Each number is 128 + 24 x the weight over its row's rms, rounded and kept within 0 to 255. Layers, rows and columns count from 0. Numbers have three digits each. The size before them is the row's rms in percent of the matrix's.

# q: layer 5 attention query, 64x64, rms 0.191, rows 0-63, columns 32-63
# k: layer 5 attention key, 64x64, rms 0.194, rows 0-63, columns 32-63
# v: layer 5 attention value, 64x64, rms 0.256, rows 0-63, columns 32-63
# o: layer 5 attention output (transposed), 64x64, rms 0.208, rows 0-63, columns 32-63
# up: layer 5 MLP up, 512x64, rms 0.276, rows 0-51, columns 32-63
# down: layer 5 MLP down (transposed), 512x64, rms 0.273, rows 0-51, columns 32-63
q0 109:106153183157134103135148129106150128155137080113118131162133091098132116145101131134146117104158
k0 089:118144108114125122149119155116128134110116096104141118157145161126117108113177129178091113080136
q1 085:144125168098151149121132137106155155160091110173094139123085141128145119170123126167157159147117
k1 086:112110111138078188120136127119112131133123156152128107126126148124123171156095138083116148124123
q2 097:116181047123151092106101107154113095125103160153130120093106123135130110134132150130109126146166
k2 097:108151145069138144157134146165120095091123139104097138132144085112124108144106147116093154166114
q3 149:134085137155166127143156160100130143137139164122114123163146151133143167103105150137100163155127
k3 135:136068116128119121080109125106138129162124165131120102112111143087135182163123111122148141131098
q4 107:138091146155128071114121099116141147136122124106136152192150146088148166106105142116118115115117
k4 123:186097121137097126127127123159161148147153115136131144104116167101127153126157149134158121160135
q5 102:157132118138138122097096096176106128154088138146138183153138121113121119169155127131101107132154
k5 091:134183108117117171145138098155173123128124119109096175117126133147136115139120114174100128155132
q6 075:157107101135077079131124160145080160155129117158106169124146146084130145147138139128129155102149
k6 070:133130095139126137166120107131146090153123121191129151100141123075124116148127120129102148152142
q7 085:092129140163145168133110118110115137153125138171145115107169118118108138139070127166159166124171
k7 086:150099138129107134148084059151120145151141130126116152136135140130154151114080118125089160123125
q8 102:159170099142136116132142142136163190098132176126135190095121132133168089106144140151119110173124
k8 099:126137113117113163120142127108156159089110127142138134127175140084149091185154133116132135106110
q9 100:105148138087106143138092097163123092153113120144101141109093085129121130131130102122125097143135
k9 093:127152144125144144170124123097124116123102136106102129126138107160130146112088148135107129128144
q10 112:101166074131115100141143124192145160125141134148107156125131158128154120129108126103114141176152
k10 109:114077104099127098159124101143112144143128090134139175113164167099111151144102117118139121134143
q11 104:094131118123132116115159119141179184139114132166084142131059124092179122122078139118113113183154
k11 108:097140132100130155143149145101132103122092110131126130126194168069117171185131148114157114148129
q12 104:128073114124126122120104119117102088132173131119151072112187104126119135110129132090140122126098
k12 107:157152111146144116129126081082143123108123105094133104127119118155153146119123115100104095142093
q13 095:129081111179135080144120142100125110113168168112131131170142171149166177135125116104109176122105
k13 095:137072111152123095096134153123147154161139161154147118100139165124145173137120096122148142129144
q14 083:149126138145138120141135116137122137130118133103131166190100134096122140163149130126128119152156
k14 084:115134111118101172132125126126163116137152136126106149131118114104093125123139134094142073141130
q15 102:145138122132144113077123085134120150094081142162142121114086131095174104132125148138078076120119
k15 096:144146138114109145119131144124180136100102162106109117151105158091126093148158127113147130128125
q16 113:113108102097106087095103129126102130122113156135063145128098100130140149124117120114150114122100
k16 125:101147118125091138128119129100107094110104104123109169127117125103118162151148096094139093156145
q17 098:118154111131141113147120124088100123108142100105119119156168121144144154105105123128152165132140
k17 098:098118150125159096129114139113099144171128156143146098131152133139149107103102095167116119102100
q18 104:127124103160191129121138119120148176085154119112108130145134139152124152076102149164106157107148
k18 094:135072142136142113103112086116113103133106165102114140118073171125174143102129139121104114125103
q19 101:134121120157108165123147116150112145128152137148129125112099109118138149144122129145157139170185
k19 108:137146160151134164158138115131123090110115108113152134129180130129141160117131158157176139141141
q20 102:163137074148118130101126140137110131129100115144106173128099143121155140123145134143154138149118
k20 114:133132100107102171146133140129142159093095152157110124108158122127155100139154132132113146175146
q21 102:124127124126109127121112147135156145137153142160105161093076141156151156080083108093137123135134
k21 096:099146129119148172139151175114132134138096129130105132137163137105131115148157136078175158128149
q22 124:084140091099105114108113113154164108111125134117116129127126105110124129162120090145141107123155
k22 146:126149145097099142189170137152115128109149081110148133116123123150157145119159127097139145148145
q23 091:145142104123123123143148151128122139122107103112129134145133140128117100142102117126149156186103
k23 095:120109045155106139117115128126125149160171115126130143108130104118093170159103125139156130126110
q24 088:139130103109104118162134094103176195084083140135112128145108114114148083120153130119125097128143
k24 087:113154122060144130116119130144150116085151091146106092134145141093173087154137119139146095129122
q25 096:137132122131126120143136144100123087148138153102147141117104105140150171167141122131104096124130
k25 087:128175155148144122161170170112146136129130099142133115137130096159149121174161137140129143138153
q26 087:148126159146134131136133086169126108125129159115164141108133140118151149139153176109117104189151
k26 085:131107105081105120119153147108119155094108135089138085064112110113106117088092129136119126137075
q27 090:162108097135130116175137144129134187123135116135091135189108169107135122127103161092120143144153
k27 113:108113070123160121132107142142163134170127104175089149150111145077115130153125110118165096155132
q28 095:105151095121106128140113152147134127111092135124134128108132134122155085116118150131081128172161
k28 081:108123114090156103166094119142096108088170108095137089106163111095131111137145148142112139140112
q29 082:169095139104104115144112094123086153095118157101152135125128114157113104133141124134087103148123
k29 088:161178150089122170114143121122138156146138147121119114124107101137143121093146150159166160138133
q30 082:157099124170151142113118137118121139118150158133165130171143118126124138164111157094129142103130
k30 102:122132092147117133112145125119164107128125135120134071096124107116149123103128093143117110132091
q31 087:134127121148129098124132170137157133140173169094112082130139119120097123137114166139140126160161
k31 074:128077110095151139139137166152115123133126076119132114110131112059103114148164136103112129163116
q32 106:146148094145135083148109163133130073139127136121158127168132106148124105084138139127136123099094
k32 105:132121098178135098175122160121124153113137165112106112136088122128134086148191122122137133125134
q33 090:125080130170121123108108128123120096144183172114144071133156174151131160114133084102116127116144
k33 097:155060158107151099088120136132135108147147146126158045095115112113147140126130132106117158130127
q34 088:113091142146132176144159113120153162115097162135152130137115124102118113109139139151126126135130
k34 090:132131151090137136125123090143142146133129138137126123092094121086151114119159108077153116155131
q35 084:147141127130091124155148114117086144151134126123136160130123143103094170153187132139121121122117
k35 084:110108160147101131106139132154144109120111107158173127096120108156145123119124104138165128159166
q36 099:091154126098099155130125151169091111140124123118133147118107150177134145189119101124104115125119
k36 093:113148143100113119142126117097098110137164088076128127114185095188111130117126118166119171126116
q37 107:133102144158143123168151124118177180131141117106122168142134140096108154147113110122125107142118
k37 112:141109144120106124126138126145171154124138087175113096150087135105151123131133130087167119122114
q38 130:147140121046075156114112118167146117116093149149138125104129112150115079104148101129131115119119
k38 102:115181120077141166169170110119125133119145123147120138128111108140142101126129133096128142127154
q39 102:109145116126116173143142158136125139095088109142069136149099132092135108108145106123173161130153
k39 103:081116134152121134096088123098095125127137142127131148099171131136159136135137131113106100126133
q40 092:116146119135119152125168151117114122111114122122152102132112128083117136103091125091131126102169
k40 100:109085151132134080086110103101088120149143120120140110073119104102107121122128154089087116117099
q41 091:075108166102128127121107126149153124118140124111123161151135127145128141139143075118157108112101
k41 086:168177137134151144117157112112091144144134123135161113127136147181139142103134081124125146100134
q42 112:162131151099124138146124092112105136137132133095200089097121132139099093113162124146141122132118
k42 107:101183175097163108124130134141139164087138128115152101160098102120134086092132108116140119128121
q43 110:134149149123115134133130105157093118135140133133137145137100074129113096160149102139163117122181
k43 119:143138152162078160136123109132104128139124106083097174138137105154105129134115156170147132097162
q44 094:135156106122147128157135140131140146128154125086154140169151162141107127085097185115116145167143
k44 108:125094109143153089125088111116099154124158115125138119126153137114132148107111150148092096138065
q45 115:102150122113120152116110151151143137128079167136113187102095116086120146160120120110124110132152
k45 119:077157142091115156140165121139152138110108086140126140116145138097109095130146111053130120137158
q46 115:108094110182143104154124138092135126145125152063143145159148110094097129160142147118111119120130
k46 122:119095151164089125130134134163159126125150112126138083114113122108126131136147133121164109123130
q47 097:146120136143157132077145103118109126140121118114132133146143128129122183195090116086154119143114
k47 091:167137146128097125092144119153120143150121093134164171148133134149076127125137120119139093127106
q48 100:175135145105119078065161097094138124135132091101193126139097143156148129131121088152148134098091
k48 087:134146136162089171121179158126153122110178161121131098134118140133134142148141111086130093130122
q49 094:107131083123103182127096151162143143127121155153105136155102186157073146117123105126131119140170
k49 091:126101127087154147103103125150104135107143118159076120137149126112130144089109195104121163166152
q50 107:098070078150120080115132139113127148120119169116100117140144144099130151126100170143104145139111
k50 121:147100115148099134121128097156150104125106115150112097120133144070103138124142126091161143140129
q51 076:108124136108107142108140151153107117105096143126162087147092127098134075144142101088153120093127
k51 081:127161145124127130084151155101151162153173171118128114147156131104133127169141149135120120137150
q52 095:135117163159123119151127117118146164087113096134121116088111134130154102103063140124126101136129
k52 080:168138105113152118129075160109113124131138168141122074120105111101127119127148152135128167117095
q53 087:156124116162140123099122122145105146186160100159165159135168126144113133143136099115109086094134
k53 086:158107113183107105147136115121121099132131139127145094132096136157137138140118134174118143116089
q54 088:115115149125117145105158148128103165144120136164130124112112114116133139164127141135162113123120
k54 082:123163143134143171109117119121149087127141128117110128126116115113138121193142098135149124174153
q55 086:102099110179152116146159096117065137110134138141123124125154125126137152122136110136122177093171
k55 095:131109169124130154101092089108140106138139164092119135114128144126171146135111093164134180092108
q56 120:138156136086114118088131114110123117135130110150140142120104078144151128173117069126131082103097
k56 111:150200153130108142142165144095138107135113124117144134150148095172132123157151116142114115117136
q57 095:143159143122077137068101142140113114138122117134162137098154097132099139152158091146146072090123
k57 097:149175149139102152151164145123110093099139129105131122115119104168134078133157135152105133165150
q58 109:101157127079113163132139137151108128115118113139103125115103144183116145109144080135137140167121
k58 107:103134166098148131101135128093064138145138115105112153130145126165141157109105133128136122130126
q59 096:155115145141115083129136123104123136090127109135182110112106163115160118141113119135105170150132
k59 098:120138104098153135143131107131107129112149107133152130115141159086153102155109084120132152127122
q60 130:116120173113094099136168134140158120130113114101135104157127140132111111100063142150120157094110
k60 114:131110139148135090166116121118119134142174135142108151125088145106140152131163107095108107127142
q61 091:164119137150139159090136123169136133154142139125177137146134189148134107110147169173120126161095
k61 106:165114095157109159123132116129144167092135178140129079125116131124141118127154134112116138158117
q62 090:110143162129114132137127120113108117143095154123184132166167136130101131128132130128119116104124
k62 082:121203152134138142133120089127133123077163093123131143146124121136093106115177104087134103116138
q63 095:156120115143116159136133090154116141161084189129100148121112144151100165143165118114110128151143
k63 093:092115161127111168101160140146148111153124119159106162074144106118098140116111135086153106137110
v0 107:099143161141120139156135099146093127113128116125118098155134143094105116153174177159161104132163
o0 110:133135093148130138088086101129105154138124131117169131124158161120106147124146079135095140130092
v1 088:080097141109161149140114145092119106136101127109128153143119098130092117126129148155130086138153
o1 088:117151097142163146101156066109115167128136121116140158172092154094146117114114100140143091148145
v2 102:101131128148139118111155146122117119114060167110127117156137130134107149112157116136114080138149
o2 091:124139115115178143131110136104101130099164112142127149152110174132145107110125100152124142120113
v3 095:117074129093152140132147137110154083144152096107132147135126103114139101152120115136114082120137
o3 093:170121126134127134064132093123121145100125134130115135118100090108146130116127143128160099156151
v4 125:144122151135136154154127116151106083166113094129168149098119116166148111106111117090153132165130
o4 120:110099156112154089125149125081183120118162131101116119132118091095149117124115158116123099134117
v5 114:113135175125178121160121073127137150089123124125156067170115121128058150123163144128109146137153
o5 111:122095068158139094120102136119142151170129149107127147141170149101113155100136138118142117145111
v6 097:125120135140139099146151124135159116137140142148117122118112118143115132125145119144101141161131
o6 098:145082123133096131117091128135162131127134128129105119110102122133130110147119111093126099107152
v7 103:096105142097162126150106146153162163116142117140102137157146106157155088092153137102140126128152
o7 101:154091129135129129107167137113106153134110124122127137123076109084118138188164102160129125163136
v8 103:149111096125146123106149177100132133106120121110168135123142133141114142136079115112130117144102
o8 108:146118150114131150107096127127157151128135126152069124139092146148151080100129134166102127105131
v9 092:105135148160142114092121104120155120088149117142152125102139155103108119123151129114099116150152
o9 094:112111111138135096146141128131112132171142090098141133156103124141100083123081155118116126121117
v10 092:138144116128111117126145099152113138217142140130145139145089098137146124188132122059145163093132
o10 091:112156135129099150184131152099127156060109116130123112106137121099107169117131139151124138141144
v11 084:132143124087165181167093130128124096174097134140133144110160142116117117098087144150146118148119
o11 084:135172112095178113091167095127148161106126129100178119184111169127147132165150108141135122141167
v12 114:113132143130124126107130100144162136107117126158085090179135081092076126131109117135088157143099
o12 115:112135117154120150167109122132109121144125126099112188118128097182096122145180125099126102110140
v13 099:071137136139148077118141133140082127132143139102121140162125102114114101148156102087108103129109
o13 099:150114162074151172114092142079138145133153115153118123128094155128106157105129132159152163132102
v14 105:103116155095122123104137150172151116139161126153128113147174136118101131112132096119113144154124
o14 089:155124117146110119109109111131156126114106149100166122134112119158137079154151105126149119095140
v15 087:119142161097169126192098135135100189154130097141111106133117114138096097102151142167166151106168
o15 085:113119097177111113115128104119127105138104168135132116139170138077141153117180113115113154179117
v16 084:131083141144161151123132144094168145114145097124128148127148129113143135114113178141142090094079
o16 099:114137105087099120146146105129096166118128154122130112118104135108100110120093125140089111145162
v17 077:139139168095117149122168136138151170094121100126159107131146113109123102123137176145169133128131
o17 068:156130098163158120138132098178122103133155167160098119129160142150144118162155139093117157146129
v18 089:124131127150145107110184111147112150071158125133110138110091102101111186173134170136118116124115
o18 077:101105084174132173129120155146131113166096142139122105104137177164111136108107122120133164154151
v19 097:167108128105138141138127145125144164149122099125159114124111101136104150110117088131148152119114
o19 092:125101135147137130170113121146143150123131149128096144137163156106125116144144197139119160164162
v20 100:125110107095137152135090147135141106132149162127120124150095145094130145180095128155174089140122
o20 098:113159138123141153075111083103094164118114112151172153140131137153151131130154114187131137122129
v21 107:080145118166115130163104074150105127134133108160115101113113132147118140099153113094093155160127
o21 120:135112144139124081119128145098150118134104103064152137142135100096096148142124114083145102107109
v22 088:118128151121151161115098115120128142185130137140124138107096106094148133142092145126148133105167
o22 086:105113143097135094095150139117159121110118148136149095147128130152147134106179142169093129151120
v23 086:175151102140136156156127144150110131144117089183151109087130141127143157131126162138116140149148
o23 085:131121141117140095111118177138165095137141133079146104141159146145123143117168134128088123123151
v24 079:153137115132146104132167083121142163136113150160140117153107105126127093160126106149120117073116
o24 068:150166100149137135141172149127131170135124107131120174115141131175142175091157148126140158172126
v25 084:115162109095126113124123095160117139102075137157118130148142110116112150144109075122120125155132
o25 085:077146116132139173122189130115134102136103144135099130143134134122121167165130108100179142100128
v26 117:119123113138100066144142113134140125083156119115112126170182115107149131148133121099123129115117
o26 117:120092132127103134112100154141121160170108131155079130096084128098093152136123130161108149122128
v27 112:112104121122111141136116130084129130128085153105167115144158160135110132175146113128163127139112
o27 114:100142153158159119103112103090092109127110135136095163146139126108150118091128142157098106092109
v28 107:150131137147177105124132107164109104145084157132096150131118179109118150125137126123123083115131
o28 095:075120140103144139126115165107104107138145137146144094119158155145124157142118130127121167124144
v29 104:104119186118132137134156114121120120080152121068142101141140068118104117124136159152095139132113
o29 128:181093105162168152135107125176147173163162159157113148120120159128137127126123151129160132161157
v30 079:141143122163121095093150154140172130138114165126130121178127118132114113125140116126128091111138
o30 081:131144133139132133213132129113120167109149119157097156160110115124147121109121126129114164171141
v31 087:133138160161182118131150139085114171116137122115144087090101140146123117096115132132116173159151
o31 087:131129090135121103127112128136179099107102125132148132152124192099137089071139167096122099128137
v32 095:120131103103118087124096164125114133146098134130091170125115118130094148137168102146142100105165
o32 102:147119164136124162131130112105092086132159119120151110128152118145145107089138103157138153110096
v33 102:112128113094163171160123129096128141180143102094142141143116127140130117146136107125138105118138
o33 104:156158143130150150085120108118112151070123125132128105161116114110139134102145120160131128136175
v34 131:141123144164139116139151106079126144100121114131148086116155106141120142132165127110145176135161
o34 131:110105064170137095137148162146159127133080152126103138150109162065134133084120137127113115145112
v35 086:148176166103141137105116127136114141142104109140153128108108094079122116155150103121136168148138
o35 090:140094139114140155138121122108125144096140137132120113131140155114106084119150166088127103139128
v36 112:107141118100075097114134149128128120121125126129136125126110115126151159138149123123101103122090
o36 116:143082172158151114154135124128093105122166118084136097125148111140118149119113116158152149083139
v37 109:161147116143154076135131124129126117124084119150140118139073109126137150114067159120095109148114
o37 099:107124159112119145144144152099164136133160100114139129138139130129115131124175126158122116119147
v38 109:078114097139096151107071110160120104142157123126142158133150106156145110085117093118120113142156
o38 108:183127166129097093151160087140136142129118096096166147128106084109115111165121109116159129124121
v39 090:113112119119138157138111142091112125113144100084120109119147119120154113130121097109166148173154
o39 089:124124127121144155096133132146153151105119142192127124162093163074154102145150127140132124131119
v40 109:109145148094141146167126103128127101113111122142122130171111083119147100110138139140121162129135
o40 104:178105123131134129096145122143116120139182149125158116108132151151135164143177101129149090124087
v41 083:131127119105140130148130096182130179108136118076133150146124132113163114097092079117139129159142
o41 089:083113121134134115129135097146119105128114134142115155121128137096120133143170169075162167130150
v42 101:090129125099105142102171142112141114126145133124157148100131165096107141136154145124103067119093
o42 099:140138132148114154085098121136091136139115144166090126118119112144139142169046144137154132110181
v43 098:180122094129108077094110071137154108097109163103124146144111169127132160147106112105125121132091
o43 111:108158136161150112165123148150122119163143110119132165116152109174137099105127142143136155096140
v44 094:129130137120117147145140159134103106093065140135142098119122171123144121137136156162147122156170
o44 087:126137145113184131085149142122122085127163128152150097153159174136167159168124099092136116093094
v45 081:135131128116155122110096141112131186116112140145153136072104136121138088178104117166130127135106
o45 081:139174131101110177096163106130131114121112137177138128137175132167126096110148152082168108141114
v46 101:119159126133092107154111085127095140103101141119166109140129098147110127134146112135120125143131
o46 107:145079151176106115157091098134146116173168130126125134115147149127124138094140121122105144097095
v47 111:129096095134109083159112124145138119161122167098108139128110144130158128203130147152149122113126
o47 102:106167142125148151108109109108096122124101073130103127114118109128113106104087115103126119115163
v48 099:137137157110160119134115151149082116140117122129112163121109133158150131131156139118132146118156
o48 099:100113141118118140103147149091139105143110140169122068105116109067151144122101125110149095144128
v49 103:158088117157133100107117128126132113115145131158125115115117137130116097128097106143136130140089
o49 096:105162127086102128135136138125161116150114150156087134130139110105134129138101167080150138126139
v50 122:138167126125139122111160115048127137117136163103094128133172136114103184151175121125140110136115
o50 129:157079121153138137109099107135087121131115116163136121124121153168135152105130102169128172101097
v51 120:096101160126120169131143101120139127131142122092115104142114067109157143132133159116142117159139
o51 130:126066131132117118114086116122115144107136144142104162097091129112099167157119129120100086138130
v52 102:103128123116147105172119134128103095091170091125159156084143118145167093109127116124110137142115
o52 107:165081136113109097078130117144160143166117127137121090118076135102119110124097148110146107122155
v53 101:158146150149116129110132103148122123092121085106096128130108140102152124121142111119166154136158
o53 093:103113075125110145146132138167181154115123162152142127116140151111114112162133119078143114136084
v54 080:076099132089099117122096150098137146156132125110097090117096136132113113087131137152141135154116
o54 076:153161148165150131101103092132115088106120107113150147164133115122128115173144111117147116113140
v55 083:148129126157153099111128139113114143135148071152147135112160115126137116093090125101123121156118
o55 083:135121139097087096181157125129186132129148146089135136142108138110101106095130146118104121120143
v56 108:107094101135123169109146100146115139118173087116137100136108100121105124084132118139104130129090
o56 101:180177078135129151121097149180177148118113159110120127106155141116134079131145138125137151152165
v57 127:116164130150153136158142101135120158153127103142118103102094115099106121118168131166115079082152
o57 138:137143100118142111130146136118139147110134137113146113159178135149113165112118126097110170197150
v58 116:131128107077151129155112156130147155146087119161092127118082097114121101116098128156105118136145
o58 119:121137142133144132100162109116120097136158119110145144141144111144153137124207119132134114147143
v59 089:119115134174103086149125104156130099099131090166086113160101121114118061151123160136122138141135
o59 089:136163115161144143164131152142142151149152111081124186142102121118095138134144099085133103143137
v60 083:147137141097145125112104158114154135132099153150108157119134133144125154132072080136129135113127
o60 081:065143170135147127119159130089117115126116105132125130151113097147152136123139169151129114120136
v61 103:139127113138129094129123075113136154090122116114126118134142077119131088103123119146099145142102
o61 099:149113103156120125152144116186143164174140150117080173111102132102113126117144137121118136129179
v62 100:153127080083142106142139194122150135143124166114106109145140124130121105130130068132098140119090
o62 093:163123150135142159133088119120106146110115084147099132128082136129169103099140141141152141108179
v63 096:098133146158138139097134090136141134126151165090136118118130143119075127127168124138169149112134
o63 098:141156089186114119147102123140115119106106147141121154128168133130130111100128142102111140154094
up0 123:112103102112137145122124118154156139138168110105123114120170105136111137115099080130148094171108
down0 141:137133098148108117104137122157134075184171143114154169165077125130117121121132152141152122140166
up1 112:087140145112127151128134128160128133144110122134158126123139109139092109136134128116111160153078
down1 110:159176160128146112129108121169128144136102099174163128079117097148134105109122121090150126115131
up2 080:146162090136140138079156102157121118120139096133173113128117132106140131136132136151087152133156
down2 082:125109090112108091104098120147121136069109104186108104142161085122091078102133142183116117133132
up3 091:101095131092093137147138145191173123119157140074126116139119144146121135119130137164140135074179
down3 105:093118147148108115113136088148130123138115118164124111155082102086083123124111142157118057139124
up4 092:137117135115159126146115150114155126100128125169086121119102146132107140130145085082121103115161
down4 088:110114175140115094119145134115121154148123093135099113112109126126112130113109157179118148144071
up5 105:113123127078132111152107145139146169119139154122149154116150100096124169111108113126117136136146
down5 109:171107118136143110085162083127110195109121124074162148129133163111149136098093129128102146119153
up6 106:121082141100121152118116138134144115171118083119129099089114121125149084134135195093119105159094
down6 101:079103110111146106108096171091177111116141112125126158079126092118117102154129126154146085105112
up7 104:111125160063131162114111124177148160116126152086106156144098124099083127102144134121120117103178
down7 103:130119163108103104086124154100102125125131118140134142108133094136100133098142093116127115119092
up8 110:113106122121111119105119109161158070120133103132097141109181077119109109115069108120119118139143
down8 105:173111064124120132113116167081113116132129133098138104113091158132154080161133115125129142128085
up9 097:122142143106126121148099090129101129126166147144162109110108113088146108170113144145113100141132
down9 081:138151111167145090147118141162175127140133110121136139127112119154138085131124122129137113144157
up10 122:129130120131125147135097173156150154116141136114145127124155130143126150120128090110156146134090
down10 128:154107159157118104162114124130165118111121127133138125148162132126130164156138107116150098103145
up11 076:143133128156160127117125185120147108103138114130110131102130148120149137138171122085118145111128
down11 086:120119125164140123150151122098123167078129112143111150097144079140127122132110167150103138117149
up12 109:162159125121130154128090082088169129094178156105098116113089114130124124105162113111136105124116
down12 106:131142144142128107137148169196141168146111115125101139181157139165133096126143099173128145091094
up13 076:130165130148132095164102154133114148151114122131155151132068185114122122112167140158155153146111
down13 082:116167147126085111118090093145152100096111132113126137091157144155148106145125151106133145142107
up14 095:134113141127130168091112120129129136117133142161124111144129126121177133102151128157115078115156
down14 098:114137157154129108182148173100117142122129108074109130095135087108097135152113135131139137140115
up15 111:126175133108137163159146109144128088129178139122132114146122131116084124103146125142111082108114
down15 113:088125148126139070124141148083098109139100094146167154117129143122148120125151140104148117151097
up16 100:118135155169149151160152138146119108148112133133123162154139166160079124164103177097166152129152
down16 094:117070168115127111109098092104136140131116107096102176109135101103133149119079144099086146098143
up17 097:131153138142122183091108090156112121091129108147120152120066171145132152185120081130127132123159
down17 086:095149137107084143133146166106136112162123106120113098142141115151129099140107110131089145125114
up18 099:123138134114121132079104113158124116104103139149169146116122133092122139146095130135169096152136
down18 095:159133063111154136139154151140119200135122144093127139143098145123165129148139101132140132098132
up19 110:143171128113113156119126140156132094133134138115138095144103078112160141136091148154148176168110
down19 111:132150115142139105154127178123156109102140173157151113134132125114192157148131138100096125139119
up20 068:116095082173141127081102139130132127114137154152125135146128169104119133133100124130120111139107
down20 077:097162151148144133162163114109116103108122089102128186134129090152116131107091153153105114123136
up21 096:105177140146127140158101120191106154107139117132127162101121174143112089139110172113144156120111
down21 108:094095158082111116109170146149130134119123149163142127151100123183135117115109133146148165105118
up22 100:107142132115144113117098187096139177163131111157098124072179134114104095139160090128135153106106
down22 099:141102161116121121142123088099081117157083092145172131119156145109133138142125130124110158146108
up23 101:148101138115118110123164143136152115109152108125152141122110141127147139151133133121102062142163
down23 111:105149160104140127080095161154103165110132159122114141110073097092128081108150106157104149071129
up24 108:125179099120096115097117111130115137147140094124138107081125087083131120115132106094086131137106
down24 104:111124184136125115117166123139090161115106137146124107154128119137119152131099139171142115098106
up25 106:104116124135085105066161130135140114117136132099130129142103164148115119140140132172156101092168
down25 093:142100127123116138128126154102101125110139117112154159138139155107161150129151093127163141169070
up26 104:153100167125099143145126117151165171093116146118123132115090142148092097105105100119109137099124
down26 114:182156118128122155130097168177132120159122130143159114160140137144104183122127104087149120155166
up27 116:139153117122114105148137158152133144139176124161131115075099149129103120110151111113122097151090
down27 132:099112131163160129137091076112121092115097091096093126106150143068157136143100112124125121145155
up28 107:103133114126113117125124121140124128169127120115132134117152149126154060178139086089086144099178
down28 103:125128158114102149167120132144165119113131123144133128139099151137108160075155157108154064111110
up29 105:125100164082096120153112125129114189099139136082119077141124119137139104124130139137106179121132
down29 110:108118111089123124120064143135132169141128077133106164132114114148137127112131072135119087092099
up30 108:190117128148122111127160117099104118123122160136142113145076122124156161121163092111130135161124
down30 099:081129159124112127117146118126106114148066148122155110147135168124127144132121141160147085101128
up31 094:138139167074097116131137129129097174125156144126114141108153137105108124090151138133154174148149
down31 104:047100125168162153124125146087141144183149111094138132108115118152100116132134113101115139109148
up32 078:090101163105092122177105132111166176155130125128129094118152165117137173138123136135134152134138
down32 076:069162110148129147164088131134118150133124085103100134132125146086145110105137139123160148166099
up33 077:083142152102114130091087136153142082181117129130149160106141117107083108095127116128126104146126
down33 092:110129127176146137161112078095122155115150140120136140134152120159160124115072126164110128121132
up34 114:148113094101177136183113131108154167145130183132162133125126119148146133131109101099132118114134
down34 108:136122143132088158120123111166166099128160140129192125119102147131122112088122133120176112132152
up35 083:157134133101133134140107146127107133167128132106166131179153106096134109138124170128135126145154
down35 089:134104137168120151116160081180108094150116143145127141116113113129140120168106145125166158127124
up36 122:142133173123159118170117110159146116141136142137145174088133156119090117124130121132149091115130
down36 118:102101167135129131129138098114121127123106155116148093131147125121136176145124136093104130151143
up37 083:184136165117085105117081129148117121140064131088115140145162136115135142146127119110115135184113
down37 087:105119122132110107139152179124129135093122123160191144110129126099106137160087115136144113140122
up38 081:169165143077131105124092117149132115081139113137118163112144145130160099115142175093107130105142
down38 088:122119118159132116134148159135108120197088127162121111133083105100141133117130136138151114125154
up39 085:165108141180127123147115154101125129103125132125149117113102120103134122133148116142175138109151
down39 093:125110117141124122135111089153132144148152111097110121128157100125123117122101116142153171160133
up40 109:116137119146136120147122084146135145146152154106067120121124139165109107102136111107132121086162
down40 089:148127179094152127099149112106146136113132097157135125084181061114121108162132158139143122125116
up41 100:095102131144142148117104130122162118110137183135120095094100105171138142111133129137134097132113
down41 091:134143112115138117139130095133153125167168105112136113132147114139084165152076122125125166078160
up42 089:191160140097123124153106108141144107080142150139114094125158131185143110109096156091130156151089
down42 085:135094134090128125098100147154131143132090128109083140128116099135155150098083107157126112088161
up43 104:151121092103131089112149127154190116128102146125120122082169106125164137088119112120131108126114
down43 102:134122153126163207127093109127140140153152136124106146089150155126123141175100117131150086130137
up44 098:099163104158146127144166153162110107117122155093149137123127112084134133119139121153141151130152
down44 085:117113164141168133124183139126133141100122159118115144074129111135121140107141144136127121132140
up45 086:134118089113108121113180165172103112117139162102127116124101170146112085132090148115128106122131
down45 074:133119109101141096126184166115115159159126085160108128128092143130121123149115160169155116142117
up46 117:132109154122148113147112142144146112147116108174140145131084128150130144125129124119130156044169
down46 106:152135112121130136086096107141157100089108114125135131086118091081135112106164124143124117148126
up47 109:137114146104099127081108122112137144140150114139134136133129099141157133129144117116142129165161
down47 103:102119127138131132097084109123120125125102139144124128130121157110097114116195143149153126137097
up48 108:120155148156170176118108109147149094149114115103119124071139170137093108111136110108131140125183
down48 112:130116170109107134146112128184116193098156160130124095128154108138160086127104118114122144138144
up49 084:154133123132087117119129163110160119128137111134090156101171111118121178143100114121144130119114
down49 102:149148113138167152108144155132114103141124198106103134109100124160160142151116148150155109132134
up50 107:117138141144113157132144140153125111134144155115124125141149124129127100116132127137148112102159
down50 089:107157117119085131114138183147139121131144097096142156143152148133137136142164164110131092111089
up51 112:135149082137165177142132163109149132169144190098119168127132127133099166139157068119139100132147
down51 096:122104132151136121128156096154108169123133099114153100081158111127102174141092147104118173129143